Each number is 50 + 12 x the weight over its row's rms, rounded and kept within 0 to 99. Layers, rows and columns count from 0. The size before them is the row's rms in percent of the matrix's.

# up: layer 10 MLP up, 640x192, rms 0.0787, rows 459-490, columns 144-191
# down: layer 10 MLP down (transposed), 640x192, rms 0.0702, rows 459-490, columns 144-191
up459 104:63 58 42 73 50 40 49 61 56 27 30 68 54 59 54 44 58 42 66 34 42 53 51 64 59 35 40 55 42 58 59 46 41 42 33 48 48 55 62 53 76 67 33 42 49 35 40 51
down459 107:61 44 88 36 33 72 32 66 51 35 44 45 64 39 46 40 46 45 48 48 40 42 58 53 60 47 73 40 70 46 53 68 49 54 67 21 35 62 33 50 57 58 44 41 67 68 50 54
up460 101:53 68 44 64 31 37 45 65 68 56 37 45 64 55 52 44 47 55 69 52 45 36 51 41 75 50 35 22 41 35 49 49 49 40 40 48 38 40 60 50 70 53 66 65 38 60 52 58
down460 098:31 42 54 37 39 55 54 47 58 30 62 56 57 36 69 57 59 64 60 56 51 64 57 45 51 32 48 67 43 73 48 35 65 43 47 44 63 56 31 53 37 38 68 72 61 72 64 37
up461 094:69 55 48 47 68 29 38 26 45 61 57 49 37 38 53 41 59 47 72 52 46 48 75 34 58 44 64 50 42 39 38 40 58 34 35 33 49 63 47 27 59 39 41 43 43 39 70 54
down461 083:33 60 56 19 45 59 68 60 51 59 43 45 50 56 41 28 50 65 54 46 42 49 71 69 47 47 72 60 37 24 46 35 38 47 43 66 62 52 49 60 30 45 50 54 51 70 25 38
up462 094:48 39 40 34 60 49 74 48 62 59 48 50 56 56 48 36 42 48 51 63 58 64 60 34 60 47 63 50 46 63 49 51 58 39 39 56 68 49 50 51 45 42 53 46 45 15 31 40
down462 089:36 58 54 55 62 50 52 45 29 37 65 47 44 52 50 75 50 46 74 52 52 58 51 51 30 59 58 52 30 60 49 42 50 70 43 64 59 55 46 49 66 51 62 58 64 54 48 53
up463 098:60 37 41 41 48 58 38 77 35 68 40 59 57 28 46 55 36 38 29 32 48 35 38 55 54 47 57 53 53 38 49 39 26 69 54 33 55 59 37 37 52 48 39 47 41 58 28 45
down463 093:57 51 46 48 45 54 52 63 48 51 60 54 50 56 49 31 63 41 48 48 49 73 38 26 34 58 71 43 45 51 40 69 75 41 43 43 56 60 59 49 38 48 56 61 46 54 48 61
up464 112:61 34 59 44 42 58 51 46 47 49 47 44 51 49 42 49 37 41 42 53 42 70 50 10 72 67 52 36 44 54 40 36 50 43 36 52 54 69 70 34 68 41 39 46 54 52 41 50
down464 093:30 48 39 50 45 46 49 54 99 46 58 53 56 45 60 69 44 45 46 47 65 46 47 31 55 45 36 40 32 71 48 41 45 44 45 51 33 51 55 56 74 47 36 70 61 57 61 51
up465 093:28 71 68 33 47 47 56 43 49 46 50 56 61 81 76 60 68 53 46 31 47 27 61 37 52 35 39 40 62 43 59 56 57 78 35 52 53 24 34 49 74 34 46 31 49 51 43 57
down465 095:55 47 65 58 47 55 50 45 80 37 46 40 62 44 43 49 50 49 51 36 63 52 75 54 64 65 51 38 26 68 34 44 56 42 70 43 29 46 52 52 50 48 54 56 61 71 55 62
up466 099:48 39 44 59 54 53 60 56 41 66 45 35 48 56 38 50 60 54 61 32 52 66 34 64 42 58 52 12 59 31 69 26 48 57 55 41 69 37 57 48 52 59 40 42 47 53 47 54
down466 102:53 65 48 52 42 40 55 52 53 44 38 63 43 44 43 53 46 52 48 72 62 44 51 47 64 44 55 65 60 53 47 44 32 43 43 67 40 53 42 55 56 63 31 51 45 64 77 43
up467 100:58 47 42 61 58 62 35 52 47 53 44 43 53 48 51 37 37 50 56 61 62 55 52 47 61 45 70 36 54 40 34 50 59 50 41 33 59 75 33 53 59 57 63 42 46 35 77 59
down467 105:57 39 47 69 59 23 40 39 44 47 43 40 50 56 38 50 28 53 48 53 50 50 44 36 38 47 50 68 50 49 61 72 70 49 43 53 64 66 60 30 40 30 48 63 49 54 60 54
up468 098:36 37 72 30 35 64 36 50 63 64 35 45 58 73 51 44 51 47 41 35 51 58 45 61 65 40 42 50 53 45 63 61 38 44 56 23 62 52 57 67 51 63 36 52 40 36 55 41
down468 100:43 44 49 51 30 58 37 29 33 54 61 46 67 39 66 48 35 45 41 49 62 43 34 41 39 52 30 38 54 48 41 45 58 45 43 25 55 45 53 70 36 71 43 47 52 42 38 64
up469 103:58 54 73 59 51 69 59 47 63 49 44 56 80 64 62 38 44 43 64 61 66 74 42 59 52 53 46 27 56 49 46 47 37 32 39 52 60 32 41 42 50 43 51 54 35 51 44 36
down469 106:53 45 84 62 53 51 77 45 40 31 41 40 71 31 65 61 36 42 60 56 54 76 43 54 33 49 50 63 66 72 43 47 68 45 57 53 69 51 48 58 52 43 49 45 80 37 34 51
up470 102:41 68 48 42 59 56 52 56 33 39 53 56 33 67 55 44 73 39 54 33 39 54 53 60 57 13 32 45 55 44 54 50 44 61 48 60 46 63 52 58 90 46 54 36 46 24 48 48
down470 110:51 41 30 50 67 57 65 36 60 69 55 47 58 62 37 57 70 71 72 55 44 48 55 48 75 60 47 31 35 44 52 68 49 79 47 68 30 72 63 44 57 34 55 47 58 29 46 36
up471 102:53 45 51 40 24 37 41 42 39 49 30 40 34 61 48 44 43 51 26 47 49 40 45 40 43 53 52 43 57 66 27 52 49 60 41 46 51 50 66 38 61 41 52 48 44 54 51 53
down471 102:46 52 40 36 38 68 35 55 87 79 46 28 52 46 58 62 51 49 45 46 40 51 54 54 58 25 61 45 43 32 65 49 46 50 52 55 31 69 60 48 56 53 53 38 44 51 53 36
up472 101:53 48 52 51 51 46 65 51 69 63 57 63 80 44 38 46 37 46 50 50 56 52 48 44 58 33 49 45 69 20 57 50 27 68 75 58 37 47 44 47 45 47 36 49 43 36 61 30
down472 104:55 55 45 45 54 28 31 34 45 53 59 50 60 37 54 31 32 41 56 50 57 44 49 60 41 42 53 62 20 48 39 59 57 58 68 56 44 53 59 55 60 56 42 37 63 64 57 47
up473 102:39 20 56 46 40 43 50 47 53 74 57 51 64 44 73 40 53 70 50 46 49 57 61 22 57 45 50 50 66 46 50 56 48 38 54 49 34 58 66 72 46 52 49 36 45 57 68 46
down473 099:27 46 52 54 47 69 50 60 47 62 42 54 60 56 54 55 26 31 58 54 74 41 63 56 61 49 49 55 44 36 50 64 46 46 59 51 58 46 51 41 53 42 45 74 43 51 43 59
up474 098:40 49 62 63 48 50 54 32 41 59 40 53 66 45 58 54 73 52 56 36 23 52 59 43 31 43 29 39 54 45 34 56 42 74 47 39 42 52 69 50 50 52 45 42 56 50 60 56
down474 098:51 69 55 48 74 51 54 62 58 57 28 25 35 50 33 41 51 39 41 39 71 48 70 55 50 58 54 43 51 22 34 44 33 54 34 35 59 63 52 59 64 29 60 67 41 60 34 47
up475 099:48 32 49 57 32 61 37 29 35 46 65 56 30 54 54 27 47 40 51 55 39 46 49 48 50 71 53 58 76 25 55 53 52 53 47 54 63 54 58 46 63 32 52 52 41 43 53 63
down475 100:46 48 34 58 44 54 58 64 39 41 39 48 47 67 56 54 45 44 44 52 53 28 33 53 25 32 50 50 61 62 60 44 77 29 78 66 50 41 27 57 52 58 57 44 54 46 45 39
up476 100:51 63 50 61 52 37 76 61 23 53 45 36 48 26 57 42 61 46 57 38 66 73 39 64 70 57 66 57 61 17 32 45 30 58 54 40 60 70 48 42 47 47 33 40 49 70 38 58
down476 091:45 56 40 36 50 42 40 42 51 40 49 61 35 41 49 46 70 40 51 57 32 78 52 27 51 62 60 48 49 59 61 57 74 52 72 40 62 51 56 41 46 62 49 42 44 35 70 58
up477 104:77 30 53 30 61 49 44 60 50 60 43 40 33 44 28 53 60 41 49 47 41 63 51 60 50 61 39 47 44 43 30 36 42 42 61 27 61 56 38 60 43 26 54 36 35 39 36 58
down477 110:45 44 54 65 43 24 60 41 38 46 57 53 39 66 56 57 41 44 59 39 38 44 48 48 51 38 62 51 46 47 56 43 53 34 44 66 41 55 57 54 53 43 63 50 46 24 41 53
up478 098:55 54 57 37 51 46 42 39 39 41 58 63 64 69 41 42 56 60 60 28 33 66 54 41 25 39 32 52 43 57 64 52 30 55 60 48 48 61 60 56 50 42 14 39 65 53 52 48
down478 092:50 56 37 51 35 52 54 63 37 47 69 59 56 43 36 40 32 65 42 57 50 62 17 56 62 63 75 16 35 55 63 67 37 53 62 53 35 58 59 54 50 37 58 52 55 45 48 39
up479 099:50 52 65 67 45 42 60 63 49 64 54 51 52 47 79 47 49 40 33 39 33 46 75 45 71 47 41 43 36 51 39 65 74 45 56 31 44 48 34 43 67 46 56 34 39 44 36 44
down479 100:44 43 50 51 46 43 40 38 45 56 38 38 72 43 37 49 55 56 72 36 61 38 59 49 29 38 72 32 55 54 43 41 66 47 56 56 42 58 41 55 62 55 71 52 58 72 57 39
up480 106:35 43 48 69 69 53 33 60 66 35 37 66 50 27 77 60 68 56 60 48 35 50 59 52 31 49 53 30 69 42 71 28 73 71 55 27 54 36 38 49 60 65 55 47 50 54 62 43
down480 104:56 37 48 57 45 52 67 60 57 57 59 54 30 47 59 50 48 22 36 28 53 46 36 47 59 43 54 33 41 51 43 66 40 35 61 45 56 28 33 60 57 29 66 54 50 45 48 38
up481 103:36 57 33 66 54 65 22 54 54 51 27 70 54 72 60 49 50 58 48 43 43 51 58 60 63 44 48 51 62 64 48 43 58 53 71 29 46 51 49 65 61 44 64 53 25 41 57 57
down481 108:67 46 70 42 49 49 54 63 52 74 63 38 46 61 42 58 53 32 51 49 54 48 26 49 37 43 32 16 47 56 43 52 49 56 39 39 39 32 62 75 19 54 36 29 57 54 56 53
up482 104:54 50 46 36 32 33 42 77 38 50 59 36 65 68 42 45 67 45 61 44 38 48 37 42 38 45 47 62 53 50 31 51 40 34 71 40 74 41 39 45 73 63 39 38 24 25 50 76
down482 116:42 69 61 38 43 36 44 70 56 38 58 37 64 51 47 68 55 44 52 59 56 54 40 47 67 57 47 43 55 58 52 48 48 66 56 45 47 30 49 59 52 52 54 36 54 38 46 46
up483 098:77 45 62 49 38 31 40 44 25 69 42 41 38 61 50 39 61 55 62 37 59 32 61 57 62 42 52 59 35 27 61 45 38 33 51 44 64 42 66 66 43 63 43 40 51 41 68 36
down483 098:49 45 49 42 41 46 37 66 51 63 61 71 34 37 44 67 59 52 52 43 51 70 41 42 34 59 51 53 56 89 37 57 61 46 71 61 39 43 50 46 60 49 60 55 29 61 46 65
up484 100:42 41 58 66 56 58 69 37 43 59 58 36 59 61 36 42 60 48 43 55 44 44 55 36 50 46 37 40 48 51 62 64 20 37 39 44 51 52 33 45 70 55 40 51 45 52 36 35
down484 101:62 26 49 45 58 57 60 55 43 39 68 48 63 52 49 36 53 60 42 74 34 31 58 58 29 32 65 33 51 69 40 24 53 44 55 29 40 23 61 48 46 59 56 52 49 52 49 65
up485 095:27 46 42 47 49 64 59 66 47 52 43 58 69 67 50 46 50 53 30 28 45 55 72 42 57 46 46 41 27 56 66 44 50 39 46 44 68 54 37 46 69 55 47 29 56 48 39 24
down485 094:34 21 56 67 53 58 47 41 39 45 48 61 25 29 40 28 67 54 36 63 57 48 47 58 55 57 52 73 72 51 56 54 52 52 66 55 33 45 32 46 65 58 49 77 36 52 59 45
up486 101:61 54 53 56 55 40 38 64 61 45 44 36 58 80 33 48 37 29 47 24 53 52 29 43 58 47 39 52 57 33 69 58 41 45 43 41 48 65 64 47 58 31 46 29 45 44 53 53
down486 099:34 50 45 62 20 76 56 76 26 48 58 29 55 54 43 35 44 48 46 46 35 40 42 38 40 47 38 51 44 35 41 49 57 51 52 46 35 48 36 53 37 47 64 57 55 67 55 53
up487 096:46 62 56 57 64 26 39 52 39 31 49 30 67 62 60 39 31 44 51 51 59 48 38 38 48 47 18 54 39 23 69 54 67 55 65 56 54 65 36 67 66 50 45 50 46 45 49 56
down487 094:45 60 50 63 41 63 46 36 62 47 49 53 36 39 64 31 52 51 48 54 55 40 42 50 35 51 16 36 35 38 56 19 65 58 73 61 40 48 39 31 31 31 39 54 43 61 28 62
up488 096:55 60 40 40 59 59 25 50 43 63 46 59 55 58 72 57 52 50 62 50 49 47 59 58 47 40 66 30 80 34 33 40 39 61 50 30 64 43 41 53 52 43 60 34 47 31 45 72
down488 097:48 60 55 46 21 50 58 53 68 27 53 50 66 48 60 37 44 44 35 58 41 57 29 58 56 48 32 39 72 52 49 40 52 75 65 57 27 70 59 42 54 51 49 45 34 49 37 24
up489 101:61 84 61 54 43 54 52 39 60 49 58 55 51 70 53 37 80 52 51 41 43 59 53 60 51 38 55 51 56 62 49 43 27 30 51 48 54 36 68 37 64 48 49 47 46 49 65 44
down489 100:31 45 60 76 42 53 37 55 49 62 42 45 40 68 58 45 55 66 39 56 31 51 42 62 67 38 59 45 41 23 49 49 48 59 45 47 51 58 50 55 45 48 66 47 47 63 55 29
up490 102:44 49 68 47 29 45 56 43 41 54 42 59 55 43 47 43 61 32 52 44 29 54 69 50 41 69 50 58 49 48 28 55 65 35 35 36 54 68 56 54 55 06 49 62 50 44 41 54
down490 096:57 74 61 39 51 53 51 60 47 71 48 57 49 48 50 31 27 78 52 65 50 49 29 29 38 33 50 55 44 34 59 49 22 55 62 58 50 58 43 40 58 79 29 56 49 49 79 61